Part of a small language model's weights.
Size: width 128, 2 heads of 64, MLP 640 SwiGLU, 4.94M parameters.
Training: 201M tokens, 6128 steps.
Each number is 128 + 24 x the weight over its row's rms, rounded and kept within 0 to 255. Layers, rows and columns count from 0. Numbers have three digits each. The size before them is the row's rms in percent of the matrix's.

# v: layer 5 attention value, 128x128, rms 0.263, rows 14-38, columns 0-127
# o: layer 5 attention output (transposed), 128x128, rms 0.219, rows 14-37, columns 0-127
v14 103:100120142115167129099119129128149138122180126141115152144170144122138125115115122122139144106121107164117141118114138146116130135147140154077168085130104172127122133180107107108110135112152138092077138110144096143096106139134129122146132112117156142187135144139140171154122104139092124139134213129137160138112156120101125111154158144139117113112108154116057155085112137146069128132123
o14 103:106152114169133125115170162132135151153180137143163142110094142099158133141156106168139085118134111099142128124129163109143129144158149141122082185130149110111140139088128152127116168138149130147151133147074137155172164106119069154170102111116128107099136126108154148106127120129148095124118085095129113145132091096132133148083171136117132148130109117111124127130127096090159117137093
v15 107:111139097146140138131111116107132126139135147144134153153121125098106144146133120096090119112092111123110158117106070152114121133129136145167115101153101138106100127126117096079132134116191152144091105131067128114143088101150113170106181157124144121146106098145100128118136107130140180113131102122134140145163081158163141086079158110147158111155160098124149148132169117138141136111151
o15 104:134166168110154143118151137152138117143134115109142092137099155130176075116101117161143143127139136131161105098119117101112099120097139108090140133120131144128163135128169149146122116132054096120118106136170115130104158149072147123160106112072112107142122137124145109163154136144135136187095133146175124137124080173113107144138100131144109136102130130143108180155117126112098123119151
v16 099:145123122156132116136109134122138126074110169172185143132141143165116144149096141088130091117137073131100110169096150092118140096083129119121137081106127152136135111141113099164149101170120161092120106106106172123139139114126127131105109157163107140127154141146152115116139128143118150136085148153155094123133144161109135084154117157120111083077144150122117104150105115119170146134113
o16 097:085073125118132120121144124151137108123107115141110120131138149111125120065161151132128126129167116118154160161144103132141141167088139160093121135140139127135123134107110174145110130102129090088115175156133095165152125170151131117107132098147135140114117121141117130139121168125149133144192066122097099147123139082112095185146136091157121151119131095110144160127131130171112148128167
v17 105:113129179172112153119113144131119122060157096109130160144147081165131129083092142142129124140127095109133126100148084140118159121111174115126132127167125136154110130111109111140071131125105151111132141133151162183133110138092133084145105144109089122137142115138155103114137126138093086164135149151110118132136170073093122100112102108135121113170139141119146110107133102121143146160098
o17 109:132091119130117140121148113110096085145114126143141093104121155128139156103106100160119129112139146130091136128185150171133111104133084181157118135091101130160122119149128131153149133156181113125164126104117107108148135145104115156066091081137138170088117151127102140141118104122125169135162122135185128159144123143142124173124089120115117116118104119083083107143114145093128129123137
v18 096:140118094099140166150123083134136157147147141133157133100122109137153103084122105113124157165157104122120158159148130121142165151150153123123083153144111109103077125095129160101087159098168136130132115130140131124123164171106134122119070131132108092116140149091158104146125142071114119154085128107124171112132141159154154134122108138138095099105120120132114142077111115105138085160105
o18 091:108108164133148109158152163119179120139119161071105104115121116114123146139157133122131115132093096103092176130110163100113121117123143092156136160119146112130138088146168116133126083129125110101130160140165117128141122092107075136118171147088134168092088095148128127117129142132150124127191169120140081088112098125139128080137120124141157096116135134144097128136141143102140150103126
v19 095:167119104094160109127144138144136151138167112170146126116112108104134117129134130157176150173147147117126131093137125111148095123138148109119111165110109142150107137163153120149154170136108091157185111146134085130092139141117144135143091107109081148074119154080138113128146110112140115113141100111127075105136147140111153174146125070106105128074148119117135091117162132154119138138118
o19 074:141067120142128148120132133119090131154102119068104136142100160116106159175143100099140146096178107141101117152108119083116138122111124171131104110133143170118154147115122110135117112106147153120133120136130143129123116155182094142136139174127137097098117120141145112120116102154106142110130098141135101116167130176186144113134130172166159149158136157201128124115107133159136119124125
v20 100:133120179180123110135120157122147134098172141144164142140110115092133127108144146153156143134136115080160122107147136112127110125111119151119167123098103142168156157145128142153160156141087127113146148142131099167108095157131136118156202164085109130132098181139133102128148128142144130134119144110138087118135106117121160129138119093114120115138157140127088107079158097150103179139167
o20 093:104129125134108137106137107162114090164158069156098105108088153165162124127094099113128152105119127156117121166112087134136130155099168154133088115145152117111111131152107129126142102101168137167144126168153145085102140135128098127096065133128103111110132093111108106105110097119113110130113115153105122116145111095143141115118141152129118156172105142153126139167059130110119094146112
v21 092:134154126122119120130168134128126117147140100080111087100186181121153137067128114131122170135115147076139106160125144145122125078123164102100180124135151184182095112109135121132133102161112110127173151165128144144078122118117135124149131148101111140123148154142137134117118109136154108135137136116118095138115101140130173113158152114125151189101157144100102138110110120128130116137108
o21 088:139168117114144188114100082140106142108106142152111131155082108134097117141173122102148086101126106114096159122162137134120141151091109148150066118135168147132109153103116130115148137085152093162095135091147130129168132118119139147090135141102107127146133110111126129117153117138113101145147142156110145132142147153109096120133110139122102145180100153149155074143128128101164164160161
v22 106:108118171117130092108162112108124127173159159127096132146130128123102100129116134124102107141133117131113105186141115101112111148105086135095110102128106102116105089111147174140161130123116125108117090101127120125119153121134100112154118080144152110135097095103108188120078178146130127147129121119144164141145122144156091128125121170114149106144112162163073156175129092121126100152152
o22 104:135157117187141115125123126130141130110145086151125119129107108153108140168167119109118133116113103123146160114073130130132105101133175091119121167144136114120120154145138156141138136107127167131103133120114125126101057130115143139139163130147114134111167207100134132143149157132151171129122111097149089117137114113050132131135155093132118147086087132098107155106127150164130149147117
v23 097:134073125149120102086129127160140122120116180131122165122130116129133126099107140095150147150149097155141079069114120097102104149169165121152110121135153155094106140139130130102073102124124132136097162163120133134150156114145089161123119139144134144119159144122184162129095105090086137113115149168131155119139139124136181128143138117075143126128098112130103152158145115173142111136126
o23 093:141140108152133124113134136136124165107147101115129126124110148121146144089113151135099097061115152130127124091125138118151150148144159162133159124157108089126162137137097115141153132137061109109176114131124146105138105104139144121167142119115137141130108107127096101099146162123115122155181101088164100139145120154173090127112171128150153103128130173094158102101082150122155136079155
v24 104:141102105101133108119113125091121145153129192159156181116139080104124179145109118130102144145102146091113130100135139108103145135095106131139127065102156092124156118144117096118129155171167137140095123115144115160160123144158151114096144121101147154112116125091121105127129129125115163147123118090104125140155127120123135150073115103172166105155146130122126147173118133141166178121129
o24 106:126135120143124129162156122120135109119129077164116082150141128167139143138108118099160123135137110178197122144148135094108102123142089112115147127107095143118151130120134125113104117125121157077161124153135110168104126119113122107149122084149123125127134132173129096126139092107124118163122087135154085155114130132163061096196174126116104139106128101119139108136171129150105100123110
v25 107:142117129114138129098119081120124152120108130135111115116101123141128136144136131110160170145125157157163104114148138130164131142118149097151124133111123134130156159086114153173117128120133100083116188101164136120161158112098123134151093083159138093124089104146150106156131145076120135110123132138124150158138125082157125167168067133093077128153116098132120106111175118137100093111159
o25 093:100149137110141143120128121095137127127141129122105148139164124139120152092125189129107137124094193154110154139124098144134147110172139188140132182170172140155114107166148121121130125153131137130098108126122122119129127104176156123137143145119130124095079165130124137121124116107098162106113142144110101113122153107127135092093149103134154106129140102139133119185160135154164137068074
v26 105:126144121171114134152108130142089107115127170190146104130105155118148159135168146127105111143133143051093156135109128091118124140140098134124113089110146149124108119120117080144116133136095144161101100158086154153141148163122141138124162179160155113165122138148108138087103167149121117143121172128137164154124154155117135134135084115164135096130097093141108122120132124099133158142114
o26 108:149142123120108129110125104159159089145149149098150102096138136144140070110116145102180125110151099169120184148156133123143143117104157135096119126132113088133117146116108150143127121111173134117119132125122129131135089134129123092113144099088087125130141124114103116178160128122139130115149091124118134160161141130102116069116102098128150125101211169083120145139116098100139113166116
v27 100:094137165128132121124142103114129162165134086108114138118164147135114121103127126146100102174118119162137148117128120081114112149126126138117147150107115136113072106096155112111119106148172127067089136158071161108138141088156144098142162171138182100133123129156083133146122115169150129134142113149130159144142131112121139093138157097150133130138156149111113155147153081110101109139169
o27 091:088191145135143114118144100163161102131120183144137118161124083095136110153127106159090130124168148103155145126142098136134162109148164135152133157165162076105151139120102145139152142100104101169120092143127094123116114154083104159108091129119069100135100149111118107110102118108125116111127107126140132112178123158137122140162103150117100132117103121117104121150118168121112129145143
v28 099:151164135165106128126099151104122117143128093142156139083119129109163138117148151105155149175141111110116123151104145124110165122155154164085140125138119135170125120121097161151088163138130093134123136148125120182107094170178123115154141170082128083146131128103167146133143116124112100150111157121149113143081090128140135134170092157130131140111135103089097148139097116119095112114162
o28 093:104134119107167120101126145125094120130123172122098109081138148166117141118129119110117128099139106150125121131143083157154087160114149167117130117109137107120121132097148138110153162074134120203086152164139109105139143106106120141111147137157099181087146088128123106114086119098160119145115102148136126137137157123108144106104123107110144083142124151155167088122167123106145145147087
v29 095:174127150145162165117094119161102120138143159158128086117144150122124138138134109099149157126172120146154115143138103103146095116163148076102110117120121164110122139162110109130143113094091129107107117141103131134150136114101098169108085158096110084111127119110070144171168144113107110160131175095139073098161109133098128141150119127132135115120117150102114115130110109116082153125154
o29 088:088094100078101125142139132131133144147114131096129130151108161136139079150110128148134114085123124141124183180126149169109121096108121177138120135138111136153141097174149143132122119107138120130106132135141135132140158167183098120148168110129182123125109112114131088087138114152134150098123095130100141110099151169126142127113148136149117184137088113141132172097114122104161144172109
v30 103:126152086145106121120076134140087115101108131111163086132136147104132141137130117118122114148108100125127155122075106126119123131180160147145083144134148181110141125143131120101075092106119161128139112095086150121119120153085127143074120158158110137167134095132134095122103137131101157126122157178146140150136165150147138071105144094140127138135108100121142143140107172140117101098106
o30 098:121105148140132148142129166132139119184129182153113160109144115127131120085092169137115088105136120150140146105184137142114155118094092104043147125119149090121133125125120131127164119119075124137171103151135120114148137135142135114095153122106165115133127123121148188169172128159133090120164086118140131153124116135108125130119113115122143101081129139118136143120116128117144123145184
v31 112:108136118149116136155125128179107114092135088106129076131131143149126124178146126131094097091153120135136170160106130134109113110103143154124130131116123128140124112103063134154106088096076172118109139094133108117106143140147141120091153118167130136157113115150122089144109110165150131167168138147165101140110121122155123126143137138075122089114136139120079092143168144154153161095121
o31 115:112161144110141125153125140135145113155117176115095129120113113110091150047136119116152086135128158119136089166147146141142122111128108115104097121112152085129119190151127112100129128126158121113144139118146162128135135132121138100144106138174154086061143129141161125141123163134094133130105114094100122103099159144083148155150092114133097140131111128120153189129094107091142114132113
v32 107:160138140132148156154169113165132144118100141137080143129147160144068089116139117140106089110127141126081132136130142098125093116129094117160118139157155135104108175137159114135126073173130145097136079134079174101120132093147142154137136155152132118130098123131080163126129156131150137118146102111121121102141080166120119126152114136115171091163104145129119117174134101116114114126130
o32 104:104166131111087121077123117099156101099117120130137110163106121109170090119155101148118150127128157164186095105145115141148179135083117114123123131129109105124138117128108101139093153100118107128118116122149118128112111166113094138134172128145171073129165138133125134149144124139146143154135159104133165099131141142136127102108153107112103160155183120108134164122131171126153171177160
v33 096:178100114123156148112155142157093144115105100117130128117133108102118133112114116174172181115114131146165101152117167126129177098140142110069140136109156140140128187130136143109115121119115148135124126095146104123117082119097128126148134106082115108121147102113160101116154155109097061118106159156114049132140130127117136156125132135123156154111126111129107139101135152099097126105151
o33 099:120131143098097126093130125061132100073153141132129148170117151128105164127090123132119118113124096135118126151142144143128138118119119178128138143148156142127118081148149138143114195131164174124177134155117171107157142204122127152123147162096124137131132093123135169129123102156128120124090154102118146143111157107133094150114113123112151132136091136164149109072138141133145110130104
v34 084:114146177119142168146142149104119166136137136125133127109127105147107141149118144163150149158125125115170115135167134102137143126096124107137096133087085120132101158115115153111130179111165080092149158137145159091168099096109101110102144182123119120122184164149139074136149102107117154120129111116115141142132164130123142127092143128135124167171145172112135130123133086156148132169123
o34 073:126129098126106147138159111158175143149061116123083129149137124096112131132119107110101106145141109120099147135079127116122115129130120131172124130104160129155125086156145127152161098092128096126123095125118122153108117111104117143135139077117142170128097092103125131145081139102081153141126112139114191106155120118095100149170143132121091106140124093112171107151119164125102077106133
v35 094:124130141156113186140154131146151161111140124116116139145087119102087125105150117166120123141152144135099126182147102109130075140110108103096164122160128123117112135116137166115159161138092089112165116178119139140100126137120132089117115161122135110100163132094141146130128167143143091154104134106129147120101108136137143142107115143121141180128188161184119127123151164131127139169079
o35 091:182122091119111108122078132131097126132126126115118142150092134139139116125123132092114154176121100107110135073136147115166127136124138134135126074118130116128144105141141121116126103104149130156075105106153148143131083114095111138109140115152115152108066127159137152095097105167149172081098137109153154173130110127151110126119120134164133166144089086096085149144119120138138107157160
v36 098:153144139102135121159162138132112133140080111138134123117127166120110113156130143128122096151142152073095130107124157153142138121136116124129084149175141098112141132147169075153161104164134087138117099195123114139091138136109149109132134115081145122079096133105085149120147120137166112135138077089119105085117098128123112141130127105143115079102136103106175138152106121142131161120115
o36 089:121118148104168135092105118136086141143130119161132118110104131146158145165118084110163146136133143163134135174123098104141127110103116089141112108095090172119129093163057108108075121134130145149099128090139144099138122170117106116152138164143106126137091128151172079149152120103181128151144121165122159120150176128147129109141137147128133131139178121141127128098130147103105125121133
v37 094:102140123105137094170170131124096149127118133163105140106147150136152145131114124180111110149134142067129163150168107095147094125096104114114126124150144150161103071100113111135134124146089147100172099144142164130121154106130120108145139104176097139094098121139116110152086152166164150116148103147170111117126153128138088146133110124144110111128160135160112144130146132158164126164090
o37 092:148123145138151145106114141132132077137071098143108078132127090132089128142153150106180121121161149140121122143117146112115158112123134139150141146113114125098167160184141131135147121103168157176114154112113091155157070120165104100126152132160105085163141151111118139158131126130126134175151138146115095143141095161122122163150101129134099153137113112073150125149135122132103130157149
v38 088:112132116144111176135128138140148103058125147082121158113128076131122114136115127135134107076163077150101119166137102124106136102107130150124149127192112086142127132125132148117085109112090164108138098139147143135111108130154110119158139146114088120128124137082140137101123116148137116139132120069118111093114110100125115106124110161090129103161166185122099129146092133142135164137140